python train.py --n_layer=15 --d_mlp=320 --vocab_size=1024 --norm_eps=1e-05 --positions="rope" --attn_scale=0.125 --schedule="wsd" --batch_tokens=32768 --steps=3086
Each number is 128 + 24 x the weight over its row's rms, rounded and kept within 0 to 255. Layers, rows and columns count from 0. The size above them is the row's rms in percent of the matrix's.

# layer 12 MLP gate, 320x128, rms 0.0775, rows 203-211, columns 0-127
size [100 103  96  92 100 100  92  95  92]
[[117 106 105 122 137 152 141  93 144 145 122 174 143 131 165 131  70  93 147 135 169 111 135 133 122 130 116 137 140  78 106 156  90 155  68 122 129 151 142  82 138  84 140 115 122 149 157 106 155 142 166 108 143  99 130 149 127 113  76 157  99 120 139 130 119 155 133 110 176  84 123 143  97 134 102 112  87 125  86  87 145 125 169 144  62 145 139 118 131 107 133 121 128 106 104 157  83 131 113 131 142 138 153 135 142 118 127 114 146 143 118 137 131 127 125 119 115 107 122 180 119 119 147 133 160 126 141  92]
 [168 140 140 117 132 106 122 140 111 178 131 137 170 117  98 125  84 139 116 112 121 132 145 123 133 136 125 104  95 149 119 107 147 138 164 138 134 115 152 117 104 106  97 113 126 130 165 116 118 128 172 134 141 116 169 128 130 153 117 149  88 149 136 136 169  96 158  99 109  92 114  97 132 123 113 149 119 108 138 130 113 127 123 125  85 176 150 163 120  95 145 142 147 119 141 118 129 123  74 142 133 147 151 129 147 121 131 159 145 125 107 120  98 114 151 192 135 124 103  97 217 190 148  85 161 126 128 128]
 [ 95 112 141 150  87 106 107 190 128 112 108 127 103 134 106 133 119 104 142 131 126 107 134 160  84 121 148 127 151  77  93 120 118 173 110 133 168  84 183 145 121 155 134 100 170 143 110 106 124 121 109 160 125 135 133 163 129 167 152 142 131 104 105 131 154 117 112 127 108 129 126 115 170 119 117 128 117 109 141 128  97  94 103  94 121 118 136  94  91 150 125 147 140 126  50 148 139 126 144 110  84 139 123 151 146 172 138 143 135 111 116 142 121 139  91 119 125 116 123 169 163 136 154 148 123  93 143 174]
 [141 134 145 114 136 145 128 146 141 153 141 108 141 133 147  75  91 176 157 173 143 119 161 138 131 118 134 123  97  96 107 130 152 111  75 178 122 168 140 112 170 110 132 108 149 106 150 132 146 119 110 132  92 132 142 158 124 118 171 128 142 119 113 125 120 128 172 164 149 152 117 146  79 111 138 117  88 142 108 139 128 114 106 135 140 136  90 143 136 132 168 150 114 195 124 162  93 153 128 154 157 113 136 106 127 127 141 124  99 124 126 159 135 160 119  83 136 197 142 116 104 110 154  92 104 153 123 128]
 [130 100 106 108  72 114  98 141 123 124 151  97 134 120 155 131  95 142 138 150 142 124 130 109 124 154 119 130 152 141 150 126 144 138 124 147 148 164 126 121 121 156 116 124 186 108 101 126 131 125  83 116 136 205 101 144 123 128 112 141 120 128 102 156 140 109 137 127  88  96  99 106 158 133 117 150 149  62  92 123 110 157 124 147  87 139 136 130  81 134 132 119 135 160 123 108 158 136 127  85 119  60 130 134 161 148 126 132 119 201 122 140 131 122 153 131 149 161 107 149 131  95 114 146 172 110 150 135]
 [106 139 144 124 160  76  86 138 139 150 164 139 110 111  97  91 138 116 158 117  76  69 134 120 106 130 124 106 114  76  98 141 149 154 131 127 108 133 159 129 122 165 113 146 152 144 108 102 103 139 122 124 100 112 155 159 176 126 136 167 160 142  80 189 141 131 132  67 145 138 120 129 137 136  93 146 139 132  98 112 126 105  96 120 140 127 149 157 161 142 167  96 124 143 128 134 146 105 162  92 136 142 123 149 132 118 117 123 142 127 108 114 138 131 107 107 128 113 110 121 114 148 131 127 163 184 160 170]
 [155 152 128 147  87 102  91 152 119 168 126 102 136 126 124 131 100 154 107 128  91  97 102 155 118 120 141 115 121 171 147 105 135 110 162 111 172 147 188 148 128 179 131 153 119 132 125 154 157 127 139 101 136 121 136 121 146  94 124 166 105 125 162 107 153 112 153  97 163 100 114 113 140 127 137 153  45 180 133 132 104 126 106  89 127 144 120 142 140 117 137 179 125 145 133 100 145 100 128 122 125  85 128 152 107 159 122 125 126 131  85  94 156  97 145 120 112 129  93 121 157 125 163 108 144 128 121 107]
 [149 152 129 141 173 130 152 163 157 110 149 150 159 120  98 151 114 166 164 151 149 144 127 123 126 121 134 127 129 146 133 155 108 167  92 170 109 118 127 117 130 164 113 124 182 105 121 125 115 134 115 133 131 123 134 154 132 103 162  93 140 133 105 159 165 105  84 119 136 144 100 102 126 143 132 128 102 127 142 143 140  80 103 115 131 104  99 135 138 104  99 113 121 142 166 112 160 113 133 123 189 143 167 137 141 134 148 152 124 112 101 125  95  83 121 160 119 189  48 115 138 155 121 150 135 132 114  87]
 [155 105 169 119 139 135 117 113  71  93 138 160 124 101 110 129 159 117 134 146 110 136 120 139 120 109 118 132 139 123 133 139 122 119 159  87 129  86 117 146 115 136  88  98 142 151 111 152 128 148 101 126 119 141 143 137 106 152 146 144 105  96 159 123 114 181 160 119 146 108 108 184  90 176 149 123 147 153 140 127 159 124 146 104 124  79 161 111 143 113 107 101 149 124 134 133 111 133 195 126 158 129  62 161 112 129  78 146 158  95 131  99 146 116 167 124 133 109 139 126  94 114 122 113 116 145 112 172]]
# layer 12 MLP up, 320x128, rms 0.0771, rows 203-210, columns 0-127
size [ 97 105  97  96  97  93  95 105]
[[148 165 146 153 133 104  99 151 133 124 121 110 100 103  80 121 158 145 128 133 150 161 144 123 142 136 143 135  95 147 153 109 158 105 146 136 141 125  99 144 121 139 140 156 113 153 154 148 105 119 136 181 210 118 147 148 151 133 151 149 169  82 156 153  80 144 136  81 124 103 161 122 120 105 157 126 188 147 151 117 112 150 114 119 126 107 144 136 120 117 156 102 109 132 171  76 152 156 116 153 145 122 138 120 135 162 140 130 138 105 137  95 108 135 132  64  98 124 134 127 132 138 116 141  99 155 106 127]
 [119 116 123 136 126 122 179 114 123 124 129  84  89 169 126 160 174 130 160 141 119  80  95 133 123 136 156  83 148 121 141 129 129 182  90 133  76 113  89 137 123 127 132 170 149  93 132 124 115  92 130  86 101 140 115 111 104 126  92 137 131 130 175  78 135 116 140 142 131 153 124 128 137 118 103 142 107 106  64 166 137 124 116 118  97 111 159 112 134 136 160  91 139  73 129  77 118 109 108 151 124 103 148 122 119 140 109 117 119 107 153 139 128 122 148 124 151  90 129 165 142 147 119 127 101 115 112 151]
 [128 133 149  95 131 123 112 153 163  97 130 113 141 108  98 117 100 172 118 170 132 156  68 127 124 146 101  97 154 103 125 128 123 133 153 151 134  88  94 145 143 118 128 186 131 147 157 114 147 117 141 144 103  94 133 128 120 103 143 116 111 100 125 137  96  74 137 134  95 171 105  91 133 133 109 138 128 175 117 111 135 145 161 144 152 173  77 111  91 108 131  83 140 114 106 151 141  67 140 142 116 142 181 107 116 116 108 141 104 133 120 143 165 124 100 127 135  93 140 107 115 128 110 161 105 138 115 124]
 [114 136 137 137 148 139 172 108  75 195  97  98 182 133 158 130 160 123 101 122  97 121 101 152 144 135 150 122 104  95 156  88 121 125 158 110 159 132 115 138 126 141 112 133 155 145 125 134 157 104  95 178 101 122 124 125 116 140 111 118 126 119 162 184 142 150 114 101 140 133 144 129 149 132 114 125  94 134 126 116  86 122 154 154 105 158 168 101 119 144 154 142 125 133 113 190 181 144 115 134 134 139 119  99 148 108 127 136 135 121 120  86 141 154 118 101 113 120 134  96 136 165  86 127 148  94 137 172]
 [104 126 126 149 151 109 128 111 158 105 159 114 150 146 141 130 139 115 155 136 171  81 146 132 120 135 115  80 131 128 138  94 115 121 116 141 128 136  81 118 128 135 106  99 119 106 133 132 107 173 127 127 100 107 153 117 134 125 151 115 139 179 142 136 146  94 138 119 142 172 120 103 154 132 132 135  96 157 136 102 108 141 105 131 146 154 149 136 109  68 106 105 147 133 161 106  97 137 141 182 145 129 160 138 120 111 148 146 163 111 136 113 166 147 123 169 181 105 136 120  97  88 111  55 178 157 112 157]
 [150 107 136  74 160 110 171 114 121 137 138 163 136 148 148 118 105 104 161 119 125 136 131 183 152 127 119 116 137 153 118 158  88 136 115 143 125 114 190 140 142 103  84 132 107  93 126 133 130 113 151 113 141 149 109 112  80 109 133 139 121 127 140 118 111 114 145 156 120  76 163 185 146 141 112 124  96 167 119 126 152 147 140 133 125 104 163 102 132 137 113 145 127 118  78 136 117  84 155 125 113 115 107 172 105  77 121 149  99 116 116 123  94 127 106 134 130 127 168 147  64 136 163 119 135 165 126 145]
 [142 125  64 122 142 117 110  71 150 187 130 108 135 113 182 102 128  99 118 128 155 127  65 142 166 146 100 160 110 122 147 121 128 134 138 112 101 107 162 105 148 127 115 109 134  93 116 165 138 112  89 166 152 138 109 119 108 140 121 105 154 121 121 153 145 129 141  83 141 135 163 109 106 136 159 123 130 123 131 129 118 135 164 152 124 162 164 118  91 135 114  98  98  99 165 170 175 110 119 161  99 112 133 109 154 113 139 147 143 176 127 129 117 112 121 112 115 117 118 142 120 133 114 101 101 102 169  99]
 [165 156 107 114 153 101 131 115 139 159  95  79 147 117 129 138 120 116 136 183 120 112 115 105 154 130 114 196 146 124 109 165  98 128 141 127 120  87 138 138 105  98 118 134  74 146 109 184 133 161 104 116 134 119 101 127 118 120 134 124 132 153 121 142 167 126 176 115 106 112 162 158 114 130 154 142 123 151 100 168 145 136 148  90  96 148 127 113 121 135 121 131 136  91 142 137 129 114 176 145 134 102  94 126 119 190 103 156 137 129 114 125 152 123 183 144 137 130 118  98 123 155 100 151 135 112 160 176]]
# layer 12 MLP down (transposed), 320x128, rms 0.101, rows 203-210, columns 0-127
size [ 95 110 102  92 102  95  97 107]
[[112 117 115 157 118 108 131 117 114  68 121 142 123 135  92 121 154 139 137 128 151 123 139 140 102 120 101  95 152 116  92 109 171 138 141 126 121 133 135 172 113 143 149 105 124 159 100 150 115 111  81 160 164 135 124 159 130 126 114 122  98  90 131 167  77  97 127 155 163 126 153 180 141 120 101 164 123 120 152 143 110 157 121 112 110 121 115 161 119 111 127 125 155 144 129 137 162  90 113 164 136 137 138 141 128 144 157 144  79 159  84 135 102 139 102 111 129 142 129 129 174  93  65 107 104 126  73 151]
 [123 142  97 132 138 135 134 111 174  73 185 114 143 139 150 115 109  80 158 114 133 123 127 157 149 152 111 122 156 109 132 135 102 129 123 115 123 128 140 124 128 111 125 149 142 171 130 105 119 152 141 147 100 110 141 137 184 131 104 112 161 131 154 121 124 100  95 114 147 123 149 178 137 143 144  83 148 145 139 121 164  99 148 180 146 109 120 105 132 105 111 143 129 144 123 102  98 158 142 104 109 146 105 113 113 174 131  86  78  93 130 130 147  96 100 109 155  97 107 105  84 133  79 110  96 159 150 162]
 [ 89 106 107 122 147 144 133 151 111 171 119 106  95 164  91 119 119 132 134 115 105  89 124  71 154 103  88 159 131 126 179  94 149 117 140 151 164 124 141 118 109 119 133 154  85 119 130 141 128 124  90 106 163 129 137 128 122 118 153 136 132 131 165 122 106 131 157 103  81 157 150 150 111 156  89 108 109 118  94  90 168 162 144 134 114 123 171 152 105 133 124  68 130  96 130 111 128 155 172  80 139 143 131 109 134 169 109 137 126 154 124 165  88 138 146 108 128 139 121 140 115 121 133  90 124 128 121 163]
 [138 143 128 119 121 104 117 145 119 122 102 113 106 150 122 154 140 126 165 189 130 105 157 127 111 100 108 125 145  98 128 168 116  98 150 119 187 143 113  89 149 134 134 121 137 132 136 132 138 121 134 122 134 140 141 126 154 103 128 116 129 156 129 110 143 121 114 119 110 168 171 128 148 108 106  62 150 101 144  65 136 159  71 143  89 160 123 137  91 142 159 120 123 159 127 147  84 136 113 150 140 169 152 108  86 102 130 141 101 115 168 156 109 108  77 127 130 171 136 106 114 152 162  97 123 160 118 128]
 [136 131 135 129 156 116 102 153 111 101 113 123 128 132 148 114 158 136 114 102  95 142 116 110 100 120 160 120 170  89 128 108 139 100 130 113  95  78 133 122 108 127 110 140 175 105  94  85 105 139 118 104 133 103  98 115 165 131 127 168 122 110 157  58 104 127 142 172 189 118 127 146 115 166 138 154 142 119 153  80 136  92 137 150 119  78 130 163 109 110 112 108 128  91 130 149 122 112 137 126 154 155  97 130  99 170 152 136 141 109 124 139 147 126 136 129  80 142 131 142  88 123 125  72 111 113 124 151]
 [139 159 126 157 125 116 117 119 108 125 128 126 111 150 128 142  91 162 135 150 138 170 118 147 128 157 141 134 127 159 133 178  95 136 128 127 126 115 145 175 133 162 148 130 169  72 149 132 123 107 118 160 130 133 164 116 120  79 120 130 131 120  96 127 118 144  68 113 117  78 142 134  70  98 110 115 109 145 142 136 118  97 145 127  94 188 117 125 151 160 158 150 127 108 129 186  88  98 115 128 137 107 119 115  99 124 155 177 139 138 107 136 122 182 148 151 130 104 154 135 175 108 106 134 116 135 140 146]
 [129  94 142 122 128 137 126 120 166 151 147 125 150 127 125  90 107 123 113 123 122 113 134 105 147 123 179 130 127 164 134 122  97 148 141 127 114 118 118 133 118 141 110 119 107  91 193 145 119 131  91  96 155 173 109 136 153 126 118 156 125 149 125 132 114 126 122 144 125 138 134 119 153 135 131 118 156 111 116 134  83 104 165 186 209 142  79 162 104 124 151 119 171 151 152 170 137 160 136 109 144  95 137 163 114 152 113 138  98 126 126 133 122 128 147  76 151 149  70 131 106 121  72 114 138 123 128 166]
 [ 98 156 148 106 144 151 128 110 113 135 138 141 118 117 137 127 115 121 130 136  97 144 142 136 132 117 144 115 104 152 154 150 168 166  88 126  96 134 155 163 186 148 143 118 164 146 148 103 100 113 179 106 137 155 145  93 110 101 128 127 144 150  99  95 137 106 118 111 138 182 102 113 135 115 119 116  99 109 178 108 114  97  59 106 197 122 153 102 103 130 101 151  89  96 124  93 109 122  93 158 130 110 118 157 105 133 106  89 130 102 116 116 132 130 105 118 129 111  88 148 111 147 144 136 123 140 101 141]]